config.yaml
head_dim: 96
activation: "gelu"
qk_norm: true
attn_scale: 0.102
bias: "none"
z_loss: 1e-05
Each number is 128 + 32 x the weight over its row's rms, rounded and kept within 0 to 255. Layers, rows and columns count from 0. Numbers have three digits each. The size before them is the row's rms in percent of the matrix's.

# up: layer 4 MLP up, 3072x768, rms 0.0214, rows 2944-2996, columns 256-383
# down: layer 4 MLP down (transposed), 3072x768, rms 0.0136, rows 2944-2995, columns 256-383
up2944 098:123150155125138142115168143156101120122137072095136105135093063097090094104159108062175104118136142080173124057199130164110100157107049135101129104131143117096138084092125127122216059126136110102159151116123114166128164097150115163142147146136120178105115115145143154092145143091155103136136110098104087140132098147117136152080100081145181077121084132142061086149137109130127145098128
down2944 098:135149058156096140104105135131115160153110148080143092115109151111135167181136144185125149115075122156091129248073061094138143122131178126116148108085145138191060089095193181130107164131136089147145087096087146130095132111110122115147108133109121120130137103183095056182151095173168120114108088180156162154132136108062146121180163114120127152166133121172175149146121122102110114083114
up2945 096:159147141111130143107105067098090134066156138123139199133162152083136123098096092144155144130120187098119148090154105185124139103163190181152144149125081100142124120118113092126089084169130139136117155124094121110136141088108114147119113147146068140098100049117180143139132044075121162204122105153143157180118082134128107158070129118086149131171142129132163041167186125136122169080194
down2945 097:050073138146122138117167094122145130153050198089138076148113148137154176115151177121081165096105118172144082181221086113140130108071127143161140084138139180113089120100191146125094168147179093164136101129154167124124137152085146101130129141108166127118108137115082154131105108163119142099116063139114096139147142125097118188105101069087121074144125121121186127201120086106108136090135
up2946 101:129104142118116134096160132166144171085140124086131154145050032140132139113086143130130196115156146095107141121151133181175115191074109097093140055121119168088183133111161139135111128146160108148090135121150177127094096169083120079110192117104100136099120128144162118076098133141171147101142178118072126143082112092162171097095101169088149108135085129131134147136101090149146164132098
down2946 095:161105209114132112132071097123146079166063148113108123127154143099153134151138120094120125191132131074151181153092166135126152064144160150103171168107157139101174107153156130134091109133099143116129105146028111115137144073114120105125170166119137136132119104163186161091131099104109101167093135135187209133072145121194087141090130099159114139132149119178144123116100183093050127121185
up2947 105:062131131109111162092165140109173125087101125169115169142125175075103108154108098143086130052152138145049147173146142076143133145145082122110128115108068085108100116145178092147136150157114118153085155136123136104152104128076121178152142110174068181155111161112140066086121114115101241160086133161170082137095144153093142095117148213136141089103154123124128133147167129124153150134129
down2947 099:107113153110171113113124122129157143145113083168098098106100096153116148050122106148084105125165129126150130117099118114081101087111151101109092082123178064170199069165131133121158160175103130139086133134153126112117178124143098094138105092142187115144151154148115125174168127100159119115156100111149134051148149121090128113081164146130072120135142128165088141146177057064195125114121
up2948 105:119076166041119133165139160123134159098190098147119165134137102203104089113114137098156128146119052102118167117186150204165132079146130157079140108080111130100160118118158074149167168114097129197151131115082068128172128151133131147100155147156089125145141124151105119136138076115093134122163084126108148202176118100140164109089122117144120086170094151113125115180226071143121120071172
down2948 102:184150092095132114081126113131175117142122131168111189155136127095168180131129121171146123144121152148118135142147122180102117145120153113127168163154086126165076149176157137111103097145139155099137062142115192078133156179110172167119155120136109134150056139140125188172174140054154152104177160138077123092135079081109154151153138180126079083160165091149087132118086097074053100141135
up2949 097:165097152186171099075148109084145183136129071143086161132143167130085154134128160144150162138134104137162167119128186154150167115189179146090095112105090129175134126180194145155133111114168125113134112124153083052201151202124116120148161138170129140129119092056104097147114106147148122124124096117137120132123156147103106078120081158094080111129143155119132156147144124129153092089125
down2949 092:139174142089116149134171125082112058140099165126104144095103074081121062103127112123114048140114154053147143121131140152146093093128034117153120142110093109169120155153114079168089155127138090141106130116155124075140079084211123183085105098116132158160159116119124135141128098095119085164222174121116192122148109111168142101122177088156071113094188114116111099094106173116100131165141
up2950 106:167091122086140123048140129130118125138195107114148051136106150133100180137076078108156112146134092137128091092141127170123128110099108140190044089080123071145172116174124195137163103139113100143108115172114148103119114144146119097143172112092119097089147174184146163120070056085131111209135044120186139122143200146148131127115129203197152133123129096055134165116079123107139145104148
down2950 104:108118109099118105116155145121117148140113140119086214120140133154086102144182168053069138165138126133145132115129157097147136103148078147111078161129127115093165074115153088151159117129142158135157069098121104097181123113118121081149073184151101136163151104165068172082179069100150192116158169112135124124141183150120114126131079145118197145109140066180102156121095092134151179169158
up2951 105:158153125098170142058100173122120161094154157135059161092144143161118079133067100156130127160143117142146144087116117209100091140157104139147111124099136081134090159124097105133106124069192142135103124136154162114131150105196094127138124117097116183196110162150123092137124089137091104182170102113134119201110099114174136105118145099069160148137125142130124093068155140168149114063138
down2951 099:120074152192126082125084092115155109093188105098115125106074135080130200168101107153110118175036160112169107063103122119120170096120117162123088166158107140110117074136171117155151186152087121124122121109073181124132120122105169123154120129112126097141142146119144177100145158069106118134230134173134123149194181156092092101074142137124114090165072146140159193151155112149129128166117
up2952 110:171149100100100093161143107096122132139140082106138145137125151150191103168084124064174136211094063137157098077158130128159128163157072103117140120100125143110189067104135140158180112117080104137140077166206111103153086131159100155127147114116139178130209106157120111117153116060126134123158096063074162089157139181097131126146121112147126118104168171122127195158053111146094153083136
down2952 112:119116147122104087078118178144095101109157178152159086129097123148108141174126135118174112120141140126089073120138088142153153112171103155084189073150130086102128161127132087104074112091117098124158095145120194097069129103099121094129099157156114131090095131116128145099162110154167134133082168121141132103120141124137137104097143171162090171095105144157152142163125144163127113182108
up2953 104:171021135069125157066121157052129133066148128217130144121139100115110125143180102188110118131143081115110149129111129065145108123089133063116083107174105189118026122101125149135174143099107130128158120064092105137147166102145128129158096114132093118136136127149077162108103158152120108185063067153120104146094113127135117097138150173121094119121173126157111114059068142116192137149195
down2953 102:099109119092121136145122178131163173070079110152109163094148149156111137108056164130134126095116158155157196124155125049130134121071175147110187171113086111150148129124106112200094145151142140109064119113164086162058172148115125075138143109158132107195105158110168151127132110126110109137090081153100127123158180158152142126159146123065129184123105096130147157123110098099149148129134
up2954 103:199105120071161172139155123139156077210152133177100159132173171163071159106110138117128171179128100050176095058050171129156122136079129188114085085100141128157149098120148191176138152119108108141139119140153124105111153084132086106169078138103129144126147067110137100115120136109111139181072078105118155107182155122129147114126131209132106096197151107125163114133110094144106161083200
down2954 105:115156175152110062121179213196121129119131124115206072105062122117140127105081141144123203139118127137056066136067126173109132104132089052134118105076150181083061131140161165113059134081125119140141165137114199104071086131187115165134119087116158166131168127151186146125084127189162078072141117149156089091110144121124127127147188092166138184089152167127145143147157123087146134197124
up2955 102:203134108196148107120117165102121209148123139201167142124135076133161128109136092053111111145137145144113144077175120136116095158086128179113171117135110099096153110110136102177147119100162099118163159121148098107161096101056076092140126152083156193092105206161133094071133129110073126111100139162115111119116182148133111080130080126124098113162130115093099167174089146125128100087160
down2955 095:139157121122113155111107163139141120087147111181148128108127137133162093137106105121126136152059131142178079114114151183154100098153121172088104149129100114153105169164168132135120181117094190104075097111144090067131094122093150165136092153138078141178147144161112144119136081169135199090110064144137157145111127123092135140126170158163113126107164101084125136096121145088087107169175
up2956 103:091088075102107113123151128089090111149122171123146158131104119108112176129103150137129107121164143109151116103149123081146109087214109134159103110124084144128108116143074171070158102069119159120128140148125074124188129167089185080137206090135115163116165133143109095126089145142140105110139116139126068109126145162145121137110106191118090116108158161127157151139087133120149140146108
down2956 095:146075154120100118174141170174172117086132178116133098156148142145085092139072102105143125180156149143130177102056135130132104102094146126125083139079118171108149139191253115107122136157122083093185087098178195100109157096103090146113127080143055135074064125093103104149096123099145165109079089176153070105118137062118116117132104134151115139130088135133128125122157138165089102106081
up2957 101:106120138097191108117110137128134183171134128142131136145145063148146128101084155206104131184122099138090164124158118152144143162129137101150106102082121089129130082119114158125071134121123061122101144155125120134102114125167111166147123124115084158106123111068162136163152139108119150051083161167096173043093111120132143103167161110133110136113111147117107133087096151143117125138114
down2957 099:126115153149100123110131129154081106114083123131184146113097085096117124134143151129157122145162125126119091116076168109072132117106131150117104109084179136130133233172078117162140179121110126066117133080145150141153076131138112107144122139103150128155089143100171188120127150166133102149089148038165129107120128180133124194114109163139145130155072164099081188151172170100106187077103
up2958 099:100132144079132143137122128091096122146105097150090115113132139124118138150173114071125108136152070094120144131121157086132077096128051128101071114113067082128061143118157126106113127081151144035160110056156072112176106162091132145119092127061110138142091115147126124149100134136097072094110181151076116131160164122149101121073110141101130138179101098132115137102091153132069204104104
down2958 095:114130129112138145096112113095156123153108122140105154130150107173100095122092094158135110178194116119148052060183180133124182166129136087140085153149145112130143138136064145112179141128172109176191104152094023129091132122089117089127126117187121166118163125114173129130164093132149143142136123092156155096152117141094096161153135111141188147069149180107124127155180071166106153095121
up2959 107:172130107148156129131156170188147143119116154139093105091140144156190179069090142090148088138095100092088181149108159099171149104117146128213129115074123112151143179094079160167191102174183169091107148094176165141158155149147089153083135144161135195129114180138136148071071138130089129140117117119113136133159112158131081094160197133124088126164089163128152144168144116082068137134099
down2959 107:072091141146137110132129176167111154086093124048152161119163126139118143185106110121151118193139162109129039136159083136109191127154163137136131091150149127165165128098132141067115111077094138158127047093129132157170114111162060128171123163059108106156138128088138123187131132128135093138112121089168143184118099098067125136136071121143086130070152091125136122146118138087191178156171
up2960 095:173079135159160130111090108145123179156103177202070077097140081101183133096140154174089122136122143149088139093143170094134162128102164121110148112096139135161115143111116095089165097080049102097102104178144133109127125124119119111085087110169146120067165116133141193143118122074163142155108136148143143090086091181133114139149168182107124101181134089099073124172138122168082133167105
down2960 093:029113134168153170122148162138126076135110087120113148065196139129054119145165093115061142083136100156124148121106157150124155141134100126187129129115099138119172162108118080107106101158135136173114171119127170153180114148173169082127207149124161199149085099124048008076153137179129093135128158079089104120148146153062102144142106116131117124126168124090152123119111129191150120104148
up2961 093:053103119146127117167140094093114102163125126084170116100101122158152124128153086090160133112104140126164126124104105159149174118110141100169122127135200094123114131148149129168111117101129132129104121135123120130174153150162146131070110118087141150093178092138162073110129128069118159098113139147124177157135092095115168146084171119070103094084095134096123116141079088117209141127104
down2961 094:163152174086153183112150159145103131137153103124130108109157133119151123091065128152136124120085156127077139141139160061100173132116165135154106149104111120178064095108144095188164148165100108130156173132135160134157117114177178173121112130166146096138148148151114139132126154234093134119110130068153113120088163112118131130153042139150135123093164123190145154146119124130085140076160
up2962 098:116091110163127109122035117169164144152141151138126112104156136116083117110172099127120128085163157159157113133090114071134181109132145161155195133110114112122157103088116113137114096095100083091129077103136148049111120174172137100111141167123133149104094119084158137128084145102103156068136133201104097135125132150081127092120077181116128149057112160101086108153085147149138196132085
down2962 093:163162171055089142087144133114058111103170149161123145105118035200166146117110135188122106134140087124103126136090126139182133180160175068133139121111127133099089136092110130068119108063099142171129135167148119152189130106133159123084132074126170161120097095084124095093131148183108064097037145151154183147148128120118124117061139056076150148125180143143060117111080138128072142143147
up2963 099:098113110133172146146134167119144201139088193166126086106095151111108180089123094160131090145134114155098046114125123098141112107189105132145128134158121126149070168161178140110088087115137136162133137085191147156134072133120098137103175124084126113135071150080097198140093103090141203123175157142087170161129129107126132086138118143130145109138145125156148134137171129173178126108106
down2963 097:134157141088143120118137091037160119093177085178095111192093127107153096068080126113047178134185149158113114119112136080142142101125187135164185057185105095160107159171143132124088113118202109113135158146066160076134138121114108174124138110160153116162146188168119143095173075087149131163180137097127118135130137097135109071155129096128131159050154166153162133081146127175147132121063
up2964 108:101095090115116125098171069186130124050132104108137127128138116060120175127117152049104093157126158071101169154170178189132093107111125109159166092127172085148136107101133157126155107088097144132154147116127085147159182126077131109115133050168080125163175140184085160106113181132121163069134137091138154090101133138087071157185123157112110093072120142158146121102141102071116176109115
down2964 102:160096125147121046144115083127128084123122166136131145112140063120113126140099198194083155115113118167134152153166107150127082137162161221171146160122170099173151124102206118174108124137134154078160103108106123146093162134120133186056167077131130117125094075166093118116153138017136135107255167104116115083184156134123138125102108156149126121166106143150126160161099154098106147098118
up2965 096:107101089135098187150058085066141043188179150098122119144133122091146122156089106139160110110129127131124189101098121133103135134142090068160127163140122138206097121114151088107141145111152131155163164147133106161110144121091111089051168103135123123056134108144076113076028119133107137147118095121127219126101095103102153115108147127095170114093106094151126175151135094096153141171137
down2965 094:091199129089144100174153159165096159106092085115131134091147122182122142099141137123082124148083143137120138107137123136126145136155118110160124137123166119075186100132144081072162152145121108037099090119123117108129089129126086136139103159099170139122166154084173133155152107166149147053079130112154103133173147137156100139130141144125050162131171178074112090116169174151126131110137
up2966 095:140166143149109095126117166149160036113127045119093157126197138110118192132062061180129151140107156071099136122124145128159172127091133135181162143130098129205161133133200171130093032125145165114129119139123163076149114133100106115170112059125143166137110090117157120127091150091108178112079121150116140183122194112111086140191137191128120122128084112083111163148172159110119146123146
down2966 097:084123111125138109156108162178098112143102163114112095137113106119051106152099159044143137145099112149112059148143049125103117113195072171118086122159132105135147063123116122126121152117073125131155127095188104209106169147099126184149155119083171078140111163107164127113124144069189115132146172117118082080152111154123156094131141105099133094139116112123144164127109117143100128136115
up2967 100:179155159157144107077130162071060153118135111122092138089103139139104112109113088073139163171139062072181134126071146125159156126113133158142245119076067116150144102057158112100082163078130118124177096184210136081166156130123196105114143169115143154153082153129119155123095141118113090188131136104092119125114125162126106142137123138167078145161134122063138072089113152133115150127145
down2967 099:164105103133130119103143155131113138142153132118180076090171119055143146119155117181102046099113137176084133152099157111147115135153125120039147116176128126043163114128163152144119151194152121104122097070139142120132088130062109169112142117115119148159096078098130108132159141171091101108226138160103120159105147100125161137114114121188158120110123149165072137144106128136120125154127
up2968 095:132117117115140157125091097169072109123036123086139124139113110134106203178090094108113124158118156121130096152136086116160154158171165109164110150080111140186160077066163125152107156121092133102140107104159122156163125160154140091070147068091063129137112060157119079128138079117138172184117166144127111155115109129116112082162115144175104140134140115083136101116190129093153215106127
down2968 097:140127138180129125162181124159133088123157114172115104134150127157129060120101173120082124134093051146134074132120176157125123133144133128084117144250151153117110117135120115123159106131118084102118101161116132120112139155100175142148138111121131201126141134123097174116093170141157084134076113132155102089118144131085105175090161101154144101085067160158185120090146174107169063121157
up2969 099:171168145109198137160127158117136140079149115075149154154126059105150114104132059165105131134117118176134077120158149141137156173109125092109110107080109075149180165126155134133162089120121171174157104105126116148146153117135180167095140091186171115120142088150127151146137158123089140129132139090103154059202196143144166122189106177091146152107140150096102114148123109172082126108120
down2969 102:080142102100147107120165169147114142141119153146131197107136165165099123063129117099130142186108128100196118105150133141125193115144139079130118087125122159097155076118122113147136155190096126102121116078155138105096117113167161112168173176100107158129167165095087114163099116139147187100151131144159116132122100063099122117097186137142099139124073141118153187091110145156073112169176
up2970 095:114118095095111073146138117073161158120101100170118149147077109095122070160086192128087135120127150132148210104072118170172112120165069096152119079143105141125114077141099133108116132101144166163141167151142095063168173114115083138082090139148095056122132146136062043117138174102077116101110137121158160126146100136106088118127171148112056162133139136119142170116114178083162142130124
down2970 103:161141139151093114115114141134153099146145129102087121063101129108083123141178099085108132131140123069140109146158144123171113103142077140129136157153143153143139102155115154200174048151131122150135111109101070144126107146148191111128126107147094128143108120147161107173105069169115158123117159182155153131123099139161146144146057161134153152114172080119065139156199107144088159162084
up2971 103:142164120080117152092131091189163123133135123145092099113138175144130163160171133147104142111094194121115096119090147148125140115107164137109118095144095115162202117166083128138132111110155128087130121156149119094140150137143141078098102159125115107152137131150104125119125138135145181109119109173106122137148099133134144081113193112115046076192135125123146165114119087176105116127170
down2971 108:122120150155175147166155184111124094075144113119209149108124077149164082097083122092162075136082108131136171122150094108146113153047110053103115103135107113109065158137103145168096148147093104163164134143100100139063129109141075101145124131159163139104143117150195091126110095120159078123095190109099166090084136096090100134116110099104191151077131186112101109118113118128150147107122
up2972 106:172148146143124137136098151168140109113164150118135134175098071139100103217172110084138118081137065114149152060168140157098097104120150123138178116137109102175159099164121165149092147117114126146133109130133149082112158096183133085209134148100099120085126141138142100125120152126103117135098174160083112081136127138122121094104130097117130158209120170135132132198139088118095162121143
down2972 113:137141139176084170150080103133143069057137140151121133079120140170132142095166115117118102162199062121145168177092175135120141107163122087160116134132117098125126125116174171095102148180141123190151118114131104128133129089105139126147121149112112081120142095114114119091142053130122158129112162109123103123117136124133135080109223163188142063127178127126131164095136155139141118108086
up2973 098:103074187097095117118152130055132164047128141140156143147102168095164190117096137131167110146108098167107139139117133121171120134170109106145157164093121158149123138155089104107102120105139165056125195116194115094123132122163102152126155145142114089131089139101155113155131167111122123165109131169110163069194143107106101118164161083123131163171093180130153152099132130090140087139157
down2973 102:122142088086118221122157176122165108148158112106082078065163063122109088168184094095106137120103141100131095136162156174128170097099158124101093130160088145129058130102130127144125164178121134177160085094092117140091108129080169110135131045165115130130067111118170150152193106118116087115208112133100117139039192157110137095133155198143116055091139088091091131086106149176138146094147
up2974 099:162142124098112128114154115045077092119188140062123082087139099112146140126137154108135107194134089097080179128170113179166158181136136098117131155103135100112121099112159131176110079068132188132133155132145106136102175114110059144094169106100150168131136196135048123154146114144157129097119143165129144145067117136129188109135177128068141122094135176069098134194097134162150164099095
down2974 096:128133147158102088162119141202133111096100102106161124167104101101123166082039159181109186105130180166109098141173168127155148125151154127131119183120092160113140128080108111085142128123153165122131092114161169110093111155107144177117159154161130137105057123183149122114163119131170117115176143096111149065147128166137145121167163149118109113092170145103165081130099119085163075118123
up2975 108:115148125111127161150197064157076124099142182120153116102160135167169128185141074138172140098127093114113144135150082152105111161106160164147116140098100116092156062089077104163157144097085107153132131137136057101116111105109108174221053132056151123103143089095103113151063101079091143208151167121095118147172131125138160106155120165198172102149116086082193081104186149144103177116108
down2975 112:167078095107187117171137140134108151168101155130099082086115161138073173126145156168074149114116144150120181116136185155154138127089150106069156094134070123078125159122163112126123116172134096128077108134146112138146097115138130173139151142142115122109122155113142137151130161171065109174207141187117087119096116111136153121175160126176061082126116153068180089123185108129145140175114
up2976 104:090117098093087161152131091066157099171097116197111065072152165165156194144116158171104085166079127139134186099106131175130119097164156160110128112100130124123172160114176135103084117119135130148129180177097030131124161141145122144160181135159136154118109123124119142133122108099083156144144027067092127148157148101112191164148129163149159092172211127130173133073122129119150151104128
down2976 110:102134079090128116151086137143132116150149025170150145117112128147142095145095136159125072086041139166087151114139167177101180185079088097065086149127169129168151101100115116108118064111137094105185109114150095118147119112141162161095111141134157091108139116143128130112143121179101106106194068137129154163112124090154168117114161162133159152158130113177130167086178117119133102120132
up2977 096:172116102162213092108131128129131120062110158119170176149141131134151089173121080132182142139118156127123056088150164116077094128203107142037180162123159079119140166136059060161119102091100135130130119112167103109138119146146114143090169098098170150125046122140127168150108104114078137194145182086125127142127093148108113080139126098144116099128140073102135147105126137135122100136132
down2977 098:069176142110114164127144125092133132144170080164126087135197154151130171052117158147124172136156042200148105106103149123109116124126126122161116080121118117132131090107137159152152145106119095140168088103130179093125152076108152114171131101145183098184137132120112134105194129156177073110100109112141120159136152113146160166160121117136077186164162199151113164095107133147108131172187
up2978 105:152129223156145104070095084159156061158155117202141090096085124104131177107156079091141130154163085164137184169118148147123100139076123116110126136172111146100116163102165161096159073119175076152120068156156133140117149137122129177177134093126098121162144144098116181147102066115123143144091133118090188135089137158086105059089132142126115087114144088095123092160105106145100172083091
down2978 105:103151123152135173076169112158088103158054134158125069129152143140102173095111146110089146097145169175135123077194147071139088102117135143106202101150113141148170102132082086143164142145142108126112048159140150125071088132177177145125152106161125120201105168157109196128155149117159073126108091109161117113071087076113142112083089137093143115128131131145144121067108164128172103183085
up2979 094:189138115140211138150153154121163052109052165112134113099094130135086117177067116128121144099160139100105097172135160129133087114137099088133142116157134161092072140115098104150132113071096149069120064063120158139129107142124110142144145083110087140112097160128161174196110124134102106158127112140142166108072163114142211123155123125085114107123117141149121141106161109151171127136120
down2979 092:099113167090092155120102126129124131095124090108147163167158104100129162137198130082118106117162129159187149087196153072159156138110160109155148172140128113073167096163117143146122119094153122128117195177091146127126119104101101155148120103127111083133186113118167124048128146126104129135121104074139110087118101111108119192126128147141040150150091135166141074107141115072098152141132
up2980 100:097136103119156098072153052172120149131130117137079131106097125110154165133159117086159159138148167134051131045117184139117118202148080179178123163121067130151148137103146137136142127163093131154073154132124109133079127082070124133095121130095064084116122143100125110146124121130124124164145131132106163151145086159096162099086137118132216122156136153122128099136073127166136127114124
down2980 096:139144126079134147185125130130108139124164190173144157130095164096105116170067157151121108104123126119119139139090119114160151113126161155125138082120140124111116146168089134168149119073150141138150103118114112111137112107156145097121170105135117196089139081151096138110117146097081129081061124130134148076153112126111087153175126112118079120105127157077167128065149143113148144163148
up2981 098:130088104084140166110160128122140092090110159141070085058203170113128141099126115179133094191142107119097124157131211131130148063099113165126152123171095151160139158132153140128164111133135116127088120168143123107173190134176095130141103078141146137108133117134095138111121165175134167125107106108063144140163170174104131105162148131137085087142169109104141124143113132127132175113158
down2981 107:158100096143130116117079121143184121160134097198161134132100157074084110083093102091127132171155094146096154122105107122158117154145153150137141151124096108097122182115109096137161088135134106109057121152117116139081154098114154150131060131179082166122139144183173089141106156107096134045145115099152149173110121142088136129163197127146170149082141094085111136198092138197139142133148
up2982 092:149122145108120141122122118149150138174154073119108094173169132147108126064135151134149106111106159103129081187114181155174107149194129103173147108137084100158150081159185140107123131118141145150160132072146135103133114173120115098093255110139126111168163160125125169122094180094138133152151181118115158111143158138147166127107201177128117178163124165167091130115122089128077090127149
down2982 103:173130111151167058178119150116078119145083185113128112121123142108089155163105107087125130133077075139116157096144151169076123127081148107096071164124138170092063196097112101108149150109145121140131113161110086158114099103146091141100089152118153105113107120085146156140176134090110176125223106161134130097122103179097091156162102099170165057093149087121109075141108156146142152139169
up2983 100:139124143128102105116131135139113123143135096117129170057115106129129144136114113154136178173148180111114071116203079072140175137161081164153164101166142058174144109157125155120131179111149089132155109088104122070140162092102127165161178111145074144169160173109145097081138119132160131127136098160101190124167158162081177172154115153132100110084133154090185107161177076140156126120135
down2983 098:151120165116111160160138174099124170107166120107154133157124130164129137150115098126106083106151074125099108120097147165122143137183119131175174144121141124138129116130068104134132140140138133124129138127136133123100142128157117071131103131112113166129122182153135103125104101102087101180088102145157121122132095129160105082073148128129157144119109111106126090119115114120088204146077
up2984 100:112127158115111113086138116123138109113164070117107157150130117104094096120136107135101099120106093137159148115146136098115109148142216147138194079147133202131186082170122144135150145169144141207172167074182111102224127113089094104094147095179075141128139104200136075130117128142132106117103149108122153146100144161152128145116163100189089150138126103118122161141125174153095082082097
down2984 096:113183059116152143140135094159132112132126103198093127116165136159147147189147113131151148155120171076091108125142165177133106116076146136186130104185081094106107126095163109081102082089138122077125100119094149161101105137132122162165132204160151103104100133164119149150184125081154132114077122100123063198155099056138110150099155149085110110148172110113177130091135156090132134111117
up2985 092:123085162130153146150149137068177098146059141185154056124013103096066138085124122145070074108134101142098147134132141171133141133159060100151167104109081199116139166152141138096116115145159147177147133101178130121155133136168113057107187065092110112122134083196084126170108147153141131109139052101132123168130135136098107148145152057151204166160092139138114086066074103121147157073122
down2985 095:087130133182117152076146114204167138085181157122176180134156223115164067158147136123116142131151148074106117081157057099080137134098134158103098156104169099110085107128152160207099124107118092075128127121117153120106134137087131189125093163153136143142158125126103136103179133144154097140161218168147064080141099131146075140153101190096133105103166100073156168147140127180101175112130
up2986 101:220172135083093173127187093168093081108161050114108128151086135156165163078135161078141153145173084139091122186129138175104115139154119114191098140126122071142180139121118131111075139149122117184108099076112147139147136157148086090130093148163147178140142135126101144115129110158102154185119099142157153113127101174098175094139090116170139096095153147143160109152135076139131122092127
down2986 098:093167091148153135137065169147167203159177185139100160142157075137113152170153104131154164166119130108156100129131147077145103144111109209151163148066114129174154139200102083135097145105082102101158071153156114062155152123075200161123194112109129104088119129086094082140070125089158061131158161159158112129196114121179108136126177186128125165085114149071129200145130146144138134100143
up2987 094:066102130132138168109108070104131172097088128111139141127103159149168146127146110074141148112115076135151106096146125170132161153091077133151146138131108130125145136135134141181162139143131174126148149128110096104168120167160092152126118117153120134094129086157101127118098107072115116121067155202104151071091071121046155146109152118104124063086140178134152183045122116140130135145105
down2987 097:133119161116094097112130167157095079120165096085097185116122113130082153157154085128144160093148158163159110158073145126194128103170165099075130092099083080135121130104051156088092107094048109154122085130116190058126140157156168149095144128108121118132155137080145172152176138104132109139114162095117175144127130136116129165148172139091128173124100130114161111146147118134084166128093
up2988 105:150091120135154096142136174116125111123158140127130080126088166136138127145145113127100095172132109111156104118148144159126140076120126101139131102149122081147102100139110118107159160099083160185111138172151070165192148108116138123169136122102112132135113099157089080085088129140128124091136110146139197154153163129117073131060203124099143094093132109165172099126170111126115112114119
down2988 104:140117097143120143118146155164141159138078147140071132141074106131164097092162132161102138151070122106137178102092109105125091133130079160130112124117164156119160136088182144156115133140069177172120154124104105139163115130178097156127149178177093151129136113112052186147070106179134077120129128047144192130084149125187131130133146130139093058124137110153080106111150136220139116139117
up2989 099:171148136126125083108177098101089109140076115128064140161122137133074130164151127101140097129136092102096108098130078185104142112137174123104141047142069154099147123122154130133121126134133124103112107164117127110143116145096131113122136133122124156108133067128100114155164091166082165118131157086119194149077063161102118162069106160079082111096096097055150076117121176181129160081095
down2989 097:191166141137133170092109169133117115111172082134162140111107103111176159134144144121090069119113155115139181170107154107142139104161098071108151152143169104175106125147108176091147101059127128117137158114179068173142118086178160108145085135142146135142141137127134153173087165095161110156158132111130088139127145075156153119158139115177128130133193117126060198147115094086106125178133
up2990 097:067153113137095117107148175176128152138129119137129069161130079125091155150151161118081126144111152107134118149155134175147088138193214104135124129161109135116121149155084128066215089152130114144117143190179089102106147117100128168143113106124110150167163159103127118125084153091088175166160163098107176173124178138094103126163108140173133087157117102089149127115088084155173123097142
down2990 095:169117107075127145150124089137123094183110157130104152144100129111094132012155190161178108131096075117112193113149157159148103150100144156164166121084155129123142128164182181115115120124161116148081153078109136090082112108097197143120134114089147147115096081182130196126146121168171072148060097179175142125195123129161078168115140121149150105063103117159122095089147139114099084158076
up2991 102:148151077168133111119137141152076139072112150101130140116101099184101121038145124059113117170128169077096096126084187129180129092173090131120145133130125083179171109133139107095148079150117087135145160095118142164110114158138089167077229102077102147098131127121134133140160118127117143102127121145093217065140119209051159088225128167091144138110129091107200140058157174111146151143112
down2991 100:145087126124116172132120113129097139154124097185159075089105131096170196152153138194131159089105070153141143121129168123120123146085125187146092093070125130114109107110186145138164127152146103146151182131096058175132213089104164120062174132102129146149108153162109087095120117130104111106079112061173119173075094144109126135137163147157080145145156167131144108124135115199141110117088
up2992 091:116149123088160163097175122127101147143117106119067160098086141111143163179151113153143075170152136143136098108151077122139113094142079127102124117117136133130158066105126142143137122099140119101184140162144160133142081137113113168108164141096171129113122084095116104184079132118106157118169046119101179138139153113118120159138123130126127095137119109154098130138101131116090168146109
down2992 091:157106144149162155120144118133141118102111038121119117135118109117149111120108195135110144060185127115130150116139137128136089155076153151142123145098121106216136153184144054108179113147128108093188111115122119171121143094156115141137157139123134082092122162072117120064119141155140153193084170089102082117164191138047164080089121165144157055078132114122113142129091170203125117150119
up2993 102:218155150080097138084062103092087133145127120131158099116095173124171118120132144118141098121165107110053134080097142160077181135188106166170127117079138192098158090098111179130133059175121090176200111079182109136121165073135099117157077079137079125117121108076139142155153145137094213129127181061121147069163096118057153117158129183126102154117098087146138105124095120153059161117087
down2993 096:127162113182131106168099135100194143167119092116162172146198114123115100128067135083151133128126133241138087125123122135149144135136160138143120064131168133128122141166120090100145126094185045120114134163124143064145141133136173117143127119132103133115137155114097125124106138140180184082143157133164113106180109125125168176175133097099178122206140174174112136155095138108147102115143
up2994 095:111140099108096123097167199110180097153134137143103108098124133119113106067105118153167095129160063098090052141153164115150116120193106131135120091096098126138161084166125102174163114119143091133158086088172123144106164127042093152117167103180096125131168186107105137082125150120175078135077137128118102131180159066135160123154147093144114135146122155134143116092085173103092172151151
down2994 108:178110130167169132151134117161080195115089135148144119076079152132153075151098129117105153114111115123156136102123094144099148152045135140096094180139153151111091179061128123123100099114121134150097160171082129139116139058203137109125126162098132107139093122166126126109157101073100165131152120156187101164099106166113090138092113131128156115108109103088095104154179100133177161156110
up2995 096:125117119090147102098136132143085119104078159135110133157162124064086069109134101151142111129115155156164116106072183120136149096141112171121110104122085127161155167108090128156126071144052187081120173112162161126128214127144134116079196057139122171099129095157154146111125142124085165215122098109178094098142117123094108122130109180109140149194136131145200167121165093062168160089107
down2995 095:113114098146096068065146123097120133163174122155130177149065131095107133110101122070099090148189160148047161084096120135114151108109111147094083118128108123033110146158146108109104144130149120129143097197070101142136094144167114179170069149134089083146130114119121144149120089105168136187115136132140077142103115142132140142122184156119094093076124078067156121194122157154133141089146
up2996 102:168137123134123144130098133137135072118117063128168101167079066123138121159168160180114156136092081116113106118126121130129205186062085136149103146088128137119119186117177135104149096181133151108143092141136119087181079108104136077154154049081111105151126141092125137142111116080137189093104151149073095137171175113154113145184197183111219115170134121110139156122136144111118116094124